Weights of a small transformer language model: MLP 2560 tanh GELU.
Each number is 500 + 25 x the weight over the matrix's rms, rounded and kept within 0 to 999. Layers, rows and columns count from 0. Numbers have three digits each.

# down: layer 4 MLP down (transposed), 2560x640, rms 0.0171, rows 1829-1928, columns 512-575
# up: layer 4 MLP up, 2560x640, rms 0.0262, rows 1830-1929, columns 512-575
down1829:527484512491545507438495483472467543532549544481492492527512463470517482507457520567522506581488523490494539485553496486491542496499489507530511520472542487534517471508494514489488454467536494
up1830:492493524497479515532498511490523531544541519462476513494475458493464549493499494504424519531520532482463484515528462517467510486570531551527539496496466516520472514522473541501551484533484477
down1830:518501502515514501525455522505476469500524487512491506484480513521558442471516482510537495422498470507529516474461548477514499475471498482544499540531530495500532505491537494482506481461519511
up1831:487476526489463508450517536503476463510533518479518519511513531532476484521491473513478540526536541518512498525454491448451533470509522470462517463567534527495518545535524461483569509531507532
down1831:515514497492503473559518497497528504488493465520524465430499467462519587469494538499512468486479461546475473475531510530530461505481510511516503499497508483498504470459430509496485553459498466
up1832:522500499498444554526486498511500467506507521527475473525495519507526513491524519524477532507499472499462525467481500515500467462495500517489484476527452478503517517514498518488475490534496493
down1832:518472496502513482484509530524522481515475523502468490494496495522523460475484491488506511488465495517496484509526500484477472510516494500446502472472532470511512512486516516462491486454526514
up1833:500472546477499522529467542506527532531493491482503520531519532491438494496503504536523502491495499507521505571509495467531477504464541485506494526491451516499509490511542528498534472501417442
down1833:489500489476482479485486449507493512504524540513500474539474534484483465514529504493536508480497481463469515531495540488472478494480433498486499507525499522476464470522465512460506546514522525
up1834:551473483461520485525528501516518487531506480517492500450494501498464508485472533489509488500497469500506465529522518519508496536495532476495511505531501493507494502472488494476566487536520494
down1834:503503488491513515538454523510499497502493529490524532486502490467491541510484501503542534462480514537477530489497490514519530479510487468466506469548526509489515485505485489476470516482542494
up1835:500524505500493478520505510539536495522464476503450445475491506511472536556502516538540462497508486556476519481464501491466520493486491510509516487526495493504471482513522535497519528494449525
down1835:476489505506525508504505482484543462512562506517475496515448515501501471521513471488465541491508531506509509502467481510516519505473473524493485467464473474506443499516502519504525533494468485
up1836:526514524511523509561492531456534471506503508477475452491461457486470493475530497501473476486514487510470492529524537493435501481484477499522484483560481546503459511493479524488516520519490512
down1836:503509507502526481486485509479487528525525523498486481494495510526520513506462484496534501481531489523485492483490526505513532521500501506509515495508491490473503482553540461492497518501474459
up1837:459528506471532520524513534539486474512473493506519508495494470479500526512488512512520484537501488502518454518500484503468523503475497494502494508487482516506471499471510470505520467502480487
down1837:468506500498496502493474482516487515527501521527458455514510508510456494489483529500486499504536491486512514476473520493513520502505475491528480526499486502528542442502500492515486549468510499
up1838:518526503526450484455528516516517470531476464504513506500518511497501476511491478461500485494484492521510489492517515480523508512479488522514528464530475528486521512531558488505559457560525506
down1838:451512511453553452520494525474477552523554466469497485476523513487517541517454504526457515503502485475542499505511497457486498477464495527517493501498462484492503454488471463486475527440532538
up1839:549497533495471467502480492485461468467486489522470461487503515507527497547494544515499548489498457532445539516523455482510525536497494499505449520528481491533499507525481523492513487498502487
down1839:514483492498512479486508471534496503521483535488526479512493479483466526487515528482520491525505533454539471505493498526482448525498504468535507442543502498475499465529514475481532525530511522
up1840:489479517505454510481480511482513483530495469486513513489503473524504489536495537544444476474511516488529494537497517472470527504508485516478462520514462509530474532530521531512531510521508522
down1840:518541498483515477538506479483524497489502525533491522486505470465520523491495486510508479508511512513538443519494433519500520519539509489526512510486471508507504481488509519507499498513511507
up1841:488509480494478481467523490504516501532473483505512488539483552497505496459510497512509485506502474516513514519489488509515530470493461525497479505474500463488529484489509527528525456511518488
down1841:512479484511465516494492527534468503476553498506446490462514478511546485530465494535504549472496480512523460520503458457523535462498504537429517511489505474504497501497477478493503473505522504
up1842:541456511509525535506508477430536543504472498491491474513488472471501508482470505513508475539511472496516484482509488498523512480473504516497493536488491520508469485490508520473563481535513478
down1842:499585512496491408509491558496470426517501483514500538484514525527475503478499473505428519486501511507484557478479528500470522485477499496456506486501490504480502513518519476521481494521487471
up1843:497497509524472466522519512519488486489480524494505479496478490517523523472517506461525487483485495510477503496464457460517487524481487520479530484519527515487482515510514519472452507478477484
down1843:503528498522524492499508509507493502491489494509500490479512506513467482480500512528500502508493519478496513478531527511513492497519475483530482489502486490523502481503500491500507517474497519
up1844:504506513443495521506489479502548514500503491527484516492470516527471529512516470542482494555479520498474515493499509481478484467512517515469462530523477491526480501492508527548521481488477484
down1844:501490511519481460507501546538495495496504513477481498484498500471502521454511507444532474427523509493561523523462475511509522483474540490485485538484531510475477512438444481493481539566513508
up1845:487506496482486462489482488479565501488469486526494469483530540498514509478508472498487541523481500495465477528480551475496491471526516439477494501527496497558494502475470532533485456484476493
down1845:506449489478498516501491547507505495472517513479495529499491487540514515520515512522515479442507516551523472513522441517549520475461485473557510531454531496502498519504491499504518463500458498
up1846:487481518526497519511527501533483485475434515500465516483515535463493497522506477502520468478479477504525504490533477478547486523488513497459479495489477528486542478534522515501455530537476467
down1846:494515509503474452504478461472521488529551504497524506507479486551526472506492530494521551517505515507456500503497504507531481494504471486470527530487556498517495524496455501467542483463513499
up1847:520501522493456439530547476545534504464511523513514461467484534472482468494489508476495496462477478474493513496526494538531513485524532484525469432560530523476498434543460496499520514480461471
down1847:510471495456485432488495571525507435506407499510470476552491450534489545517505492551522490509492533544552525498518478478566482470523493480421548482446459463519465535525594528496518517543506525
up1848:474518512490506505475512488492504490503494522472498517444487472501476512508532464498520513449522521486469507505497536469469505480503525517502473496551517505480487480489507540521459492526525524
down1848:491449520477503462494515502503510503502499532504460468468519513513474465506482542508477500496489512471494489524533512509562503528454494489496478514470461500516517508525496505469469502491450516
up1849:509495471536465504506504519511515420528503487471450529488518481500472530485505466489512530505521467527483536477505527512480523502474471493490501516534473524486480504532526482498531550555525529
down1849:503483526528514481455527464472513548490456502493527460498488524514523507488507490466501510509510473494518489489492499506503514499479510514482517492514474512543498504530482505486496477514486479
up1850:492545524542525452499503544479515497495442520498526513523477485466536473506481466512492481536540509533451536520511507546504492472528477463498516487482496491536526486531465499484517507468510497
down1850:461488499543477538507514455510480488504538518522481502447522541501504488531510483507489471438504501499523460488504515510526515487489484482471494540495522514461504507496531490441503483544530497
up1851:528522495483511468502498513497470463517485504492503493534495532496508518518496556498473549489557500512531497486468506504469488494526499496501491474553506494487511490495494550492506525494523470
down1851:478515494477523510483520539471522523512503507488494517476545500474512479482478477494507503534545492485450512509472547453538511503499524506494521474474499496495496440501545533493495505533472496
up1852:484451491474532472487471506484487500509473527474506488477486486530460530506538500474531510502512465510457510520484507496515502521480540499482518525531488512510464470511488490503474518495479502
down1852:478511514511504518490523510515495480513499474504475485462539525482508470550508501512489473485526509481530497529482493494486471487489526494488477504517509471483500509483512506499507523484514498
up1853:479486524524542486515525472518523453504476529491529507523455462482524502526487483492465473471500490449519535498544487501504553533532522509506535519483489506508481522515533494468472492504492480
down1853:492518471473487519491499517488479569523546496549470503460525495445482512482504503553527607518488479475494468494481484504541464493520468489494500465532541502490503508491470502508551499534509519
up1854:487485500491515506501505474461486484518483486505499464506480494528517453465481519505477489481473461525471492475512497476498550510518480497506515493518490492510522515478541516517505470502505468
down1854:497515507488518485523510526537506470477489561496528505495506465497488540533530519498506501505501527461509509538478508541499453530530512462534486500514533497486505490550464491520489527469500528
up1855:498464477486548545520462532504508494523538525494481521489541445479479499464479539522488509493495501447492491524506487485506493523489514481495457519544474476486526482493520501476494459500499507
down1855:517547522561489447507498482508524492481437503495517491496503521539482532527423526461489475486492507497478510458487538525565510509497486496478452460500527477563500468498521507481495462476511470
up1856:525495504453506516552473531524500530488480474484528482531525462496545540491482533492492527498467535528518524501491484483509513496541455492506475494543502526522490510515513482498528480455526449
down1856:421500526541511532535496512479531465497479532515474503484509562500428410489544482487478501526505484485462442509525504487497538505499470490529533545428497489532488500498497537470507478545485493
up1857:484529518528530461541497528496501480546458508494502480500480482461498484465504487499495486495550508499476475544443494525494489465522497436531479503505516521496525491510471520504505476519487471
down1857:508510489485475521479491463536486505497500504489518499494497490484507483539509492490519486478506512492492463467509502490524527499517482529508499510507543495517506492522475491481536503504548477
up1858:454517494513479538526495517462528485487486496481489487513500458496483472473505479500536517449528543474499507492525485489501499490512511510530495464518455530528529502500524488490484483479536486
down1858:556514500472510489485513492537473514518493499522480482487489539524522517535483506498468489501483492513477505517514516529495485507470512475459494522490537492472508477464488513493508496536492546
up1859:504485474533543504532488485519529520506482499479497492452473537530460508471525490511450505510467495525541496485488471507472535518505500505532495469541463499480474506539510509537515495499468497
down1859:486465517513497511482528563489500512524534469491495529495503479484496498497456516545507502409511481430513502506474519517469487485516507500472488539520542511486514500525464495495541554522508516
up1860:506542481509505478502480500496516507484476533470527476508491476525480523471520491533507483526506462532461494450488517532461505511525472527496508515500498478549488477522500514470515509497490512
down1860:477479495522503509508480504505477484526555497520502455494493502515517500484493489498504509496473512464559517478526523532512505502515516493508515520518512503449492517464461482510496499491525531
up1861:459520492497492472530497533581531525510516500519506490523529528544510484462488499519510512527527487489522533478492476498539523469495460507501527475479484498518526495510502522505514480497489527
down1861:509509516536483487500504513476496512481507517507529503465480471476526501496500518507505539498488470459488432497534510466494465500561519485500464481490471487528507568495535502503517491517505482
up1862:523530508523522494491548531556462507474516511494546459484488536507473465488504504495516522506504465478531508513486482544501554508503441504455514464555516506495495482503505500522553504518490451
down1862:504462518487460453480515540486519479506437486507480488503500474511535577501506498488532489510516518555465497486500449497514469489524551505476541471527476487470495489478456520474524527526521533
up1863:475526482500457549474485487534481483507533486480514477481491502477488492507517518518525503483559489520472456485465507526505486465532473481525499509507458496499501547534532502550522544549538470
down1863:429404497443522560498472575482463472472473509475498495464492512482504482468497475503546539516537488539506495437531484513499515499503481479463531478398479499496529488532521546477474513478486553
up1864:559514537498526494477513493470459453482494478486491524457479510505480470501482510440504508480484476513507545502509496491507545486477473508549482465525493526465493540492529505500562515503495459
down1864:449489504503534495508505493506535517487527492497510505506491512520486500478509492495546431520491501481523505481486501506484462511551504469502503515477526523489511493451443492536435506454545521
up1865:527465500457483492541527513497499518502478478482474497467498499473473514491545487521502529466527519499538484516519465506525480488505530506483510512548518531502513518496483500493521458547474496
down1865:496482504483521473520498546528519548482473503539486450501549516476531490492529537467534472444524519472484484511523515482499509481506517488537497522441506547495504530476478512506497509456481538
up1866:499472504490515466512533540530470505477498492466501505535508497484487549543504504479507521469465531535490521495490461527520490489492479510486489496514551536515486461439557542497490510460529466
down1866:484534510493513494526515537474513525511445501500519491503486463500507403521452478504486497477503499521465508526529444473475491506548486484530480498531485509532506501541493510508510447504455489
up1867:459511530473487589500468445549510552515495472487457503537494495449447501500516494481472519520510494537506443536480445506479477533464514483533476495527489464525483510502502512491468467540491552
down1867:487552516493497457512507522501521481505500502505521482525470501489492526486534519518528456478461483496529557482487557467519527499472485467522513498494474531482493532478503544491537527482468511
up1868:508459496505499486540477497489482486456492499482452461524549510482495473507504548476482519501502520475497515505481485539515483460488500495492470546486500528515518504488467471455545483514506468
down1868:472541507502511487505484521497464498516512484514514489478508519489529492522483493526512485495523498516524529520493503491505524498483469511501504500505475483442529510485525500520443515513485487
up1869:523495485506469534525496530526551465527529508469515533493459499540471494503543515433504567479496489532534529500447504490500504477505485478508470428543497530507487502537511564478520519496480508
down1869:408485487504472512482516497486502485472486500479461475532484524459504517494522491561537471498535503558505444513513484514483486502518518441456467520483537528481498531471490515488493545551448495
up1870:536472475499524490472495475479522522530481514518507477487510546462515479502518510515438537512481515505453495553494536535510515519475501487512471521534503452530512499490480538544479454537525530
down1870:525499494505479496530511498497488449487508484518509523467507475513490498486495487529522493461494474517475527452551503484502469514509509478535520479516494494548513513499533518467530483501463461
up1871:485554492541509539511481501524498463461455491516469491479488466453494488542490516530523556470477520495489496482498497502499520490507525496499495476555527504539506494484540494491477557479478534
down1871:497491475492493491507502480475500479497507504507482502489499550512503505484537518470489480507517488479498500536476521478498510485492491493455513525461497503489496499481500540477546481483506500
up1872:453474547479509539491466541503586487488473461516462461548486477494505538480476499465495463524530514543506514486451468521435461500475488500528484529530540514496495500432486498493468494475454483
down1872:582543478558515443521540553505511511474509559523496493508507537503497452471539507534469518480521509462497503512517487506529560497469485463535521507473474484493503531562515471509528460501491483
up1873:484512483490464441493510489520509501518491504479489514511497445523517499526492511456519540512485473523494471519500457447510463474524489490520477475467487499528503459507541503513470455503468521
down1873:480469472480468570511471521510509496490538494531498516499507520494454508524501479504494467464499502479536505460508506476479509469494502483503512539488479506477483511480487482493489492494497497
up1874:491456490465516496493500485510477514546521481453437507509502472455482524500528550504477511483511518492543487462484478493535471532482560499515491482494509520513479476496532493465503503507502461
down1874:440476512516469503524477502485501521510478505480497507508504534510511515508496493507464534505496442521511444546525540491489552485528490511505499499486487500498494497479454511512497500523546534
up1875:480522499542478491501545487508547496477464465476458526512527540504461483492504508541460486541531487544468504493518461483483508502466473505508506512522488505483499497450542572516486484514482523
down1875:499515487518507470488521505485497557582485457556505490450484534496528462482517489529511488485491495535527476552476552507469517514486463502480499494479508492498526486469455508519519531503515512
up1876:498519518550461509530514521474530518490517483486531455498515524450530512481466457486543502502491486516468486528497481482500485517497479493500512432518469488485488539455532521513539503537485505
down1876:467514494525511519491479522529522501502495534455474501490495547492487499502542487548420474458522542507515558512486488473491492505511504517495513496525508470509512489568481526549440486499504496
up1877:525500495531497529483510455464539489485499469456521480496500490477487499519540499506507502478495500512478525471496489510506494510481467519510512496561517510510526484440542523513479519544520504
down1877:460532509506497511495502529522480460506525504487506484511485518507472539501505509521495514488518504468491550555506501495477502499537521514500493481518506493502508540495467539488490475480527533
up1878:453549507532500515498464530496515493475498530536525488479489474460421505494467498544494560486518490524534492500526472507499417534524495487493514530562529480487482490471570497444520469555520503
down1878:518488504498492489505534488526502526492539523470505530505519514476503490480511478493517477493493515481516500554495529487502582500461518518522466475447495485456504450535484510504458500552456451
up1879:559486507483483495514564500548465501522461483462494454459491500497471476509542505452524458520504517499464525544434475460493500482500473508514445512479484503512534525509461475473526543547493479
down1879:433484514507531449465413472470484532538546509494544485465501520496528524492452557551464557512454448493532470428561526484545497548560520487479537494502480481533514484467494484501481504475519520
up1880:500503496488486543534508498517476496486513527477451479532503539462475509529475542476471475478514500525473511499503468492501456479554503484475512507535466511499517450480523531536518500504458542
down1880:488468483520519555503537535503500512484447474500536512552505476467515488484503459513495524480509538512473518529514502472525551481504475485453540496505490504563524485518526527517535502522512518
up1881:487513502462528510513528477511505476506496514477477472529513489521543506522509512536501459520509494504521483501522531472492492471480480475490491521554524476497506480535520483507509484532515478
down1881:508457470513490482507481562491487509487537507514532516490480486495453517473490492516470480465500512518517529510501494522489552509527528533487515522465486512516486524503489504486489479458513498
up1882:502487538466502483465526521491510512527492532474506486475498521522486513480463499516527474488471446471517521497480485523470509481525542508522469489467508505544485490549493462509501501548447484
down1882:487488486506519535515472479495503509502540497549496497511507484503517520528512481527488538529497491529479470470507507507521479513495480524516518515529491472473503492489471520465540509477519483
up1883:493502520487499514483518514514511449491486507515543530511467501485473508510527523513522448467457496461512505483502523515511481464455495481534509493512513496474498465519472507464551460476463469
down1883:549507510492478455525487515511499495507514485520454485507501482486539541544487490512497540476517512521475490465472501500475518510519496524453481538479487519485482532474495496490469523536494501
up1884:449457498497517524475482501522522514512518504491470495554534501487440493548543520527490470476521513528476478510536489504452452527533519499502462504494533545467518526475500492507503489494540481
down1884:525531506468521512518520521528518505493495509466513492513499512494537527494501503466479484483509463537462505484472521500536500508542469495500535489467476491522504486530509548537491480521463526
up1885:523494461522480498514507504477470517474482525484484479522500502480524526472501540461532506465532495499526483489510478494484472462506466495496507515470487515536478516507496470475485502502446477
down1885:536514494483482481560518518536493485511523528505496509532532476506483484489482526531539522471507519515528481508533504500528518524501504470563522503560507488516502494509516531502518498446480507
up1886:529523473509469519469491471497489469483495524495540504452460471467494489499519505538507538534461499445515479512554491491542480524463511476489515490542520489465486482490509504483568498483482507
down1886:554532502490510483560512485538525506464506480497454462498502496480542492458473519473467478475505495533498508487489538455484505518517491495497514509523491506508507491521499499520493498494483463
up1887:475496462472533475533497538548496490471509521460524485474527480500514521518524528546488490495523477513551465518511500509518499517515507488473529493523538540499481480449508530527482499469479545
down1887:543451501508533476498471479514505459526481507511505505503475462488499518518546461485495497473500514487534467527548515505461459526512495511570493500514482506472469498467473518484518490507479457
up1888:459476506478511517544499551482496498494456526446503471509531537468507504526508487550523522521515512494473493517512514484529505493506479479464546499519504531489491487485547531476460485480519487
down1888:522522481472492484519493532455493494490517518524485497496504511476512491496511494497508512471508544505540494533534472481508534514514436510532475472523500492476487556519504484498518504494505523
up1889:527495496519469518508569505516506462519467538483493463518529507498538457511490452547484501516555500524487491538500519479530541469470433483463480505503505497484485519542504488490531539537493449
down1889:512518532532487484473474474507476530524515508514528505471510486476494512525482493480514479536506512512493523477455524525464482514552499474542491465502444507499526488496529484488518504468504524
up1890:519495435450513507527520500467522464501489504470427514491483500506496538540534563509489508463509494508457478552476475482459449491510478466514508502519479518517476527483514519511514488531520544
down1890:500536516536529512457534464479544504495522483538504498487535512486537464481511491457494481497506520482528482476494495515458503509452535499494510484491534506448500442495518485470503514466492464
up1891:532502527507519492512507489530493532471485537476485488500483461472505480521489523514512498519459502487536544510540482489475492511534495491519502444520519529476514503452514486516487501482459462
down1891:542499479459494474460500518483519465508501526466552505476494500524464525482525502497513515531507521517467492484482502455538501521524527467504488515478510507511496508551540505471497466503526487
up1892:538490476536485546456486502497460466521504485535524508470494552517518497517480514513519513518535550472507533523540543525494531480510491503496518479513513506491492486489540495532492504525470490
down1892:462482485444487432543481527515539490477454493501474480555488469453513496487501520496482510477488447525501474530478449505507496487489455506548528524429469475472499537518487503509486509502477521
up1893:493473524475526462497515481492504486536499509477481475517469467492487521505493542479475511492501491481510537503517524523494502517492501503520509497507495506524480457491492505509483506483477488
down1893:460495516509484539485485466480524487502484524473478515498494510515454502495506515536488492506501498499502469500499518501518492499511515491495489498477509496505518500515493496487503487491512483
up1894:524493471481513461491512480470478492515520494511476493548515483537449485481503497532475492484486522489486527489511540473515500486491462509477474511533500508518487519495493542482534510473508502
down1894:520480486497471471476512516479510505463500492550506499480497519543500504455469520445504512503503533492514514532503480493503488503504484451471503459496494491457516482532505475489504520530504535
up1895:502542503536456479511547490509491465538509478475513505523508444495541493499485489498523488489548469517529476482522509509518523475507488505517531495490482518528508473490528524468441531486485509
down1895:485545486517467484488512515455467499505512508509492522527474496485485531473510500499553513490481505489494505510473494465531507479536486503502523509488540505483497509484523476522512523506501494
up1896:485507492461508502528477488506527512529493538501501498556524501526542519489471538532510508499495475529473524463481497476525531496537519499486530537496464469540511522491561497487482462478520452
down1896:501508480533523491519480509542513509491496496518488498516502501513475493495455496467513499523496553490519454522527529528460510505458482537496511485503495476485498498504450477490536501520511507
up1897:485471523517505496494542479468503466518441491483481524491460543511553426506476520467495477437527515480459486457504533505518506493514511520508489489534507530454520427505544520518508513505508486
down1897:500488522515500538451497555517510550512461516510552491527500506432479559531506463504476468525497489503504469517513522496462528489513484480438501486461489480489509523516491527516520476508473528
up1898:464463526502489478544529513511509438471464492410474466528488528421455516485545493476491500504505445516525498496537472452526528514528463470470538454554445503548502447558540555491540496525437447
down1898:462528503479465553543504533502499424494523490451507518503500524469481477510475454482487479550519482507482518513502490463491523440503443493437506494469463540586476503496528546469501459553482478
up1899:511539529489498529484497529522468492484473507541509490457522457537523468489511465534516474488505496485504499512500469470498526526491494490526500515467477477493485522532456450470525487548473509
down1899:444492490518500472507489503514520491499516515456485531549518542484493529501491510469464495504514519519509522489495521537489498494518504493516476504529486514463511481465549501496497512484549539
up1900:486502526540482491494534538479497488506508513478452501534481530506476508465518488477513482504535495555529515535520478494533515494485533482486503470526533485497482431486507487511502536542477471
down1900:498492508533512499515448432501486484481488506523490503552517499515511465502547489466477465455495515439522483517510512474521514471515501512528500509497503518527481517513500531506479497491519461
up1901:511521538480477529531478540506484497523489503510508489502499533491507480534497493545480510480510500512540543510490496471497551512493456484485459529493513507494493499537524490531502484497503457
down1901:497537489473496447470523522526498516467494521508507498496494476511494504500484486501553476493514558502489492509495539489506466502482537496544498497494517500500462546465462490479502504505483506
up1902:532465466475526489487481498526520492526513504487506498516458508513480486505519532514491500480484520477506519499493525494515511510503512502482524485511511491464487480518472487531519488513514506
down1902:491483498498501531530492500467494514487496500477494516464511498513489515503515500512514503501490501519520476537495483507505506492514519500504483514526493510515505520517474522465505496507506459
up1903:481520526493499471508513501493558469488520473493522480488495519544450488488505456487495520530472471506477554497500534488435494487511518517487518503526486509512504491500478494472533464482458442
down1903:502476481493471578473491451457540466494483485519478472514470447498531512543519516444534532514540515566467435511472517532501492513508502484548505521487483509472511518457488514520474465502501532
up1904:525475483459504473515510515457504496531474504507471530513456478456478539500538483526497531533484461495505480501492498477514504490477545508517512509474479471490519474482496487525535463499486476
down1904:524521488477494489509467531546480477483526530473509502489486491482554541501481495504488512460489541509515522484502502527483504502501483481499514506526493518510494498496519512486498520501506505
up1905:514491484502533473526540473515519497485467480505511464455507535487463539511544503485473494476512516505556528501554512485489527566521509483480492461483516510478498498500475472501527516460485482
down1905:536522497525502468530468497476525494482487505460465493508516468497488453473441485502518554517492495448482513539498495505565481492463487492485502494493512497491497467503513526491487510530518467
up1906:497536520507466465484498513501474491513488520500478452475515543501519530508522503485478495526505510496527527485485524487531499495472499484533477475480506505469478491545518504493494491502483464
down1906:488544479517473531488522507473508476484500538475513514485502496488534446516460494546512531442488518491505518493477490524520455504482505537530507521443512507468518483476487531510514516478485527
up1907:503515475531457534502485559459483444534478547472477468487500518482519455507528472552482529533528489509506532500465491485529530462509449490487509494487518530543507472532555509503499461477475449
down1907:523479488484496497510468546505517525495560552506480497506487516484509509566480490483521506438531486490502523462502497491489467521486514467506499539505545504548508485479546487475515484476498494
up1908:500505480506472478524535460503514502498507464500480461535490500491539490460497499519513517524568497499480472481491471528489473506496499515504521498481497477523474496488500509515503508516528523
down1908:500538505528479512459513480511455516491493488473505486478533527506509499505447537493491541441507476499523480482515467513511552483489524518450480486503483494517487496471493500503515512524546516
up1909:499511479503497513520486508488514504526489471517451516491466544490505522458497541504510472515494515509540508497526490480450503499450523528501525547466445487472537468486539481518499515491479508
down1909:467515505474508483482502513509487480509521477502527507500491512521521494512525482482506490466498477551516517462516535472531502505518494501500509494536533501516488539465494512537485479471526519
up1910:464490518467488519477487506503582502508512466474524495482474482525496525461548526478526531536517495519506478507484472495513480508530521534486503502507534509502492495479519512508489506546537552
down1910:556504497528502496522536519505473489506520509500448498499522515470479479509476479494452493455503503491489503519487488533477532505492483488500459518509464500534486511538450544481528479477465477
up1911:473526496519490477493467484493538528513482493534513513494482509528533494474503530466490504473526478488478543499529504487507522522534493475502481537517501550500501518528520470507517489489478486
down1911:491564513502490509504488532507443489496464513455457497483505510520485520498533446527494531454513514549495457481474497491529456508509527510482483464506498483526493489497493530542472496562498519
up1912:490507495507524464488544502543519489463416535475535473486498508493496487497515487460466448446537518481479528503512511507478538491533504546515503494547478482474523499514434536456551516503464495
down1912:575480535523490474508513559461482502506531554507473525479507512523522467533464502507535516476488482527512489457511514502546530509466445497445516474492519494512504491542558532525513529519470509
up1913:513477498516501488502496510576529469492502463486488500472533541525495488511463471520474524510501479538478530527475534480501488530492492518467505480510523518530519522499494497508523489501482500
down1913:453458510467489540528496496466511552494520509501494500488467522479513483492527507516517512526486525506493462533498479497501489499519523486549510516503489489511513484483521529505496504542499508
up1914:481520504449497498543508431515508463545483517535452509490533433490486518475497512536498519543477477501576463508489489492500520485463510524486495515478454468490520524516488467515534515503470449
down1914:600553496505465437498472501521498552480499530469540475513474584482468527502472543463424467451491545489497465497524564469507483483477486518490483494480472499536506479472506531487515511514559501
up1915:489474474467489465535524496549517482485494474526479497499482510498464556523501550505531476447471495532482523481525498505533471473479516489517520482518482504474493481471526505526475497515485473
down1915:536502491468432499473466460440501517507475497468545510513525518543517491477488483465434500493490469511555484519459510453476472497530461498538483495553476512537527496461490524531569526560492527
up1916:457459519510489483502534514483477483505490513486505460532485466480484514514467492503484507497502542505505467497531486531478511523482452475500526509561524487499490439474485511515492487501478475
down1916:500537494485524489488512470515500544491503490487492503514538489488525528504522518469531504464498512508543485497511518503483533518506516534509471498482510488506502511528506556524491492482509511
up1917:529491462531508500555527538525501475484442484431509467531507526455485548492498469499505501490505452496529512530505459488486513473508480523502501487482480493469505484495524535505527531507508475
down1917:475489494490508514502475533515494474490540535486483497476495473517497512460483510485495494494528518512514496520520514477519527506518462513506498486455516510512517485508425533492525526493520515
up1918:507500525509491538523556489488478509482537510488448447519532503459537497488527486515475456488501486505522507534454507453511508475479474470501515534499470485478473475455544537551500448497473533
down1918:498456472490521490480502483469496508481491514512473517505467518484500496513497522510470535469506472460510512489549492457525532527471498494494504514501535523465485534562514512507484546507484443
up1919:492539534545497488473543503502519484499511488497497508497495508516439499511466490499484500443521501538480490534550497489506518509511461467504513434544508541486526499543539532549482510487495510
down1919:444429474481507511541506545468485534504505487465506505462484487472480482474539492483502518528500490479512504536486510500512502492481501477511478559502529503477517454506480509515520502537545540
up1920:523484487503523508488496443454468519490496482531462497470498480529520518535486512481507485455526489502508491501481502479502527507503545509496497537508550497493529501491516493481494491521524457
down1920:495515472489486510499487568491517419496489514524531507492474480463509498483523543484522491509490544498489507505526493532486443526509450491508513509491488506485518511529472525531498516474499540
up1921:486475475535475525455508502481466529487517460502519485537524497527479505456484486461502495543541524527507536481510466527461504463541500492510467483509513512520493522512495530555511551513518492
down1921:550465489511527525543525464491508520482496529479511499491504502543479511543525490515544495481488499469537475569481540534528496509502499462531509489510464487516490506527518468471498488491453447
up1922:507486505470504488521481496483494495509481494486530475484459458521504513529519515523516504452508503464480455516554506502546519504461479507490484488505460487482475478502505506501485488472476475
down1922:508516503527521485499512469474507530484526492533485532547515529482505502501476482489455502516490537501529554464485481525508511506525510548494525480501515502525477485500450496522482515493517507
up1923:490525537498504491490482473482526506483494520481454500539461488501511482496478475503483484521521539516493539523490495510487486474518509473512506462478479477507494473507534524538471533485479525
down1923:509537497499476496498488519511480500499516505539505493483498501472485510476504493493539521501482506493529464482512515485484508493527486526498499520503515493506506497513512480504494499488503495
up1924:483533477527522482510534478539486480521441463519518474508509491479540495476548521544502462476496496498505520505470478540536523515477525483489501488480484510523512512498472483477455498462502503
down1924:544480530485477474479451511465500525510509528488491517513509499493490505498471493524466525537504511498540535514532551490493508506466486532533516490486480506548483497513538507502482478506489434
up1925:503466471489475500506533501506529509488489520480471470496479517471476556525509511523494536468452493482513473491524493447535505530478540510488478477522519562501485497517530494494495473505497501
down1925:485533517530477506472516490476462493491520479495538500506506516489496480514525495502476493492522507510511499508502522510511505498491479498502490527471489507511507478500503490462516494483479490
up1926:561474476497489491533469465531524519515488509509497471489479500477498497461476531507492479526521511522486471465469477494451500522519498482467519504504529506461475497519512457444526457494527465
down1926:427507510479492490465527565473487507514528504490504537490512503523509499515540483501507520545494489498493531506500510504570501478472492498513501511492476499530487484494483516571472518508469511
up1927:508479515528481517530505490547491458514505490510463455508526465480516525501491494548522494468485543527468509509520464478512486483503500523514493512487508501489471519458529463466452544513505495
down1927:489513489484479508532501517514512499482467501488514492504522545472488467496468483447495505514497461487488501486500492476544515498540462486520494490487481501518503524565499513471516501525515540
up1928:501474524484469537465496521488507506517518494517517520517481481459512514512482510499497465539491485503514506476476498509500500472499502539514492508492475486550483464501506498504494490515513505
down1928:472493522505494463509506485480481493528512500507515473484517504478513495524524507466537517494508473519497542497476500511530516514489516512480495521498499474472489477530491470496473547476503446
up1929:487485480506524484479513498499536496532465474530462521522516473525447476464526489465470515489474514450520460513526531479467491483491521481496517518506481514448501514479516503468503505457525517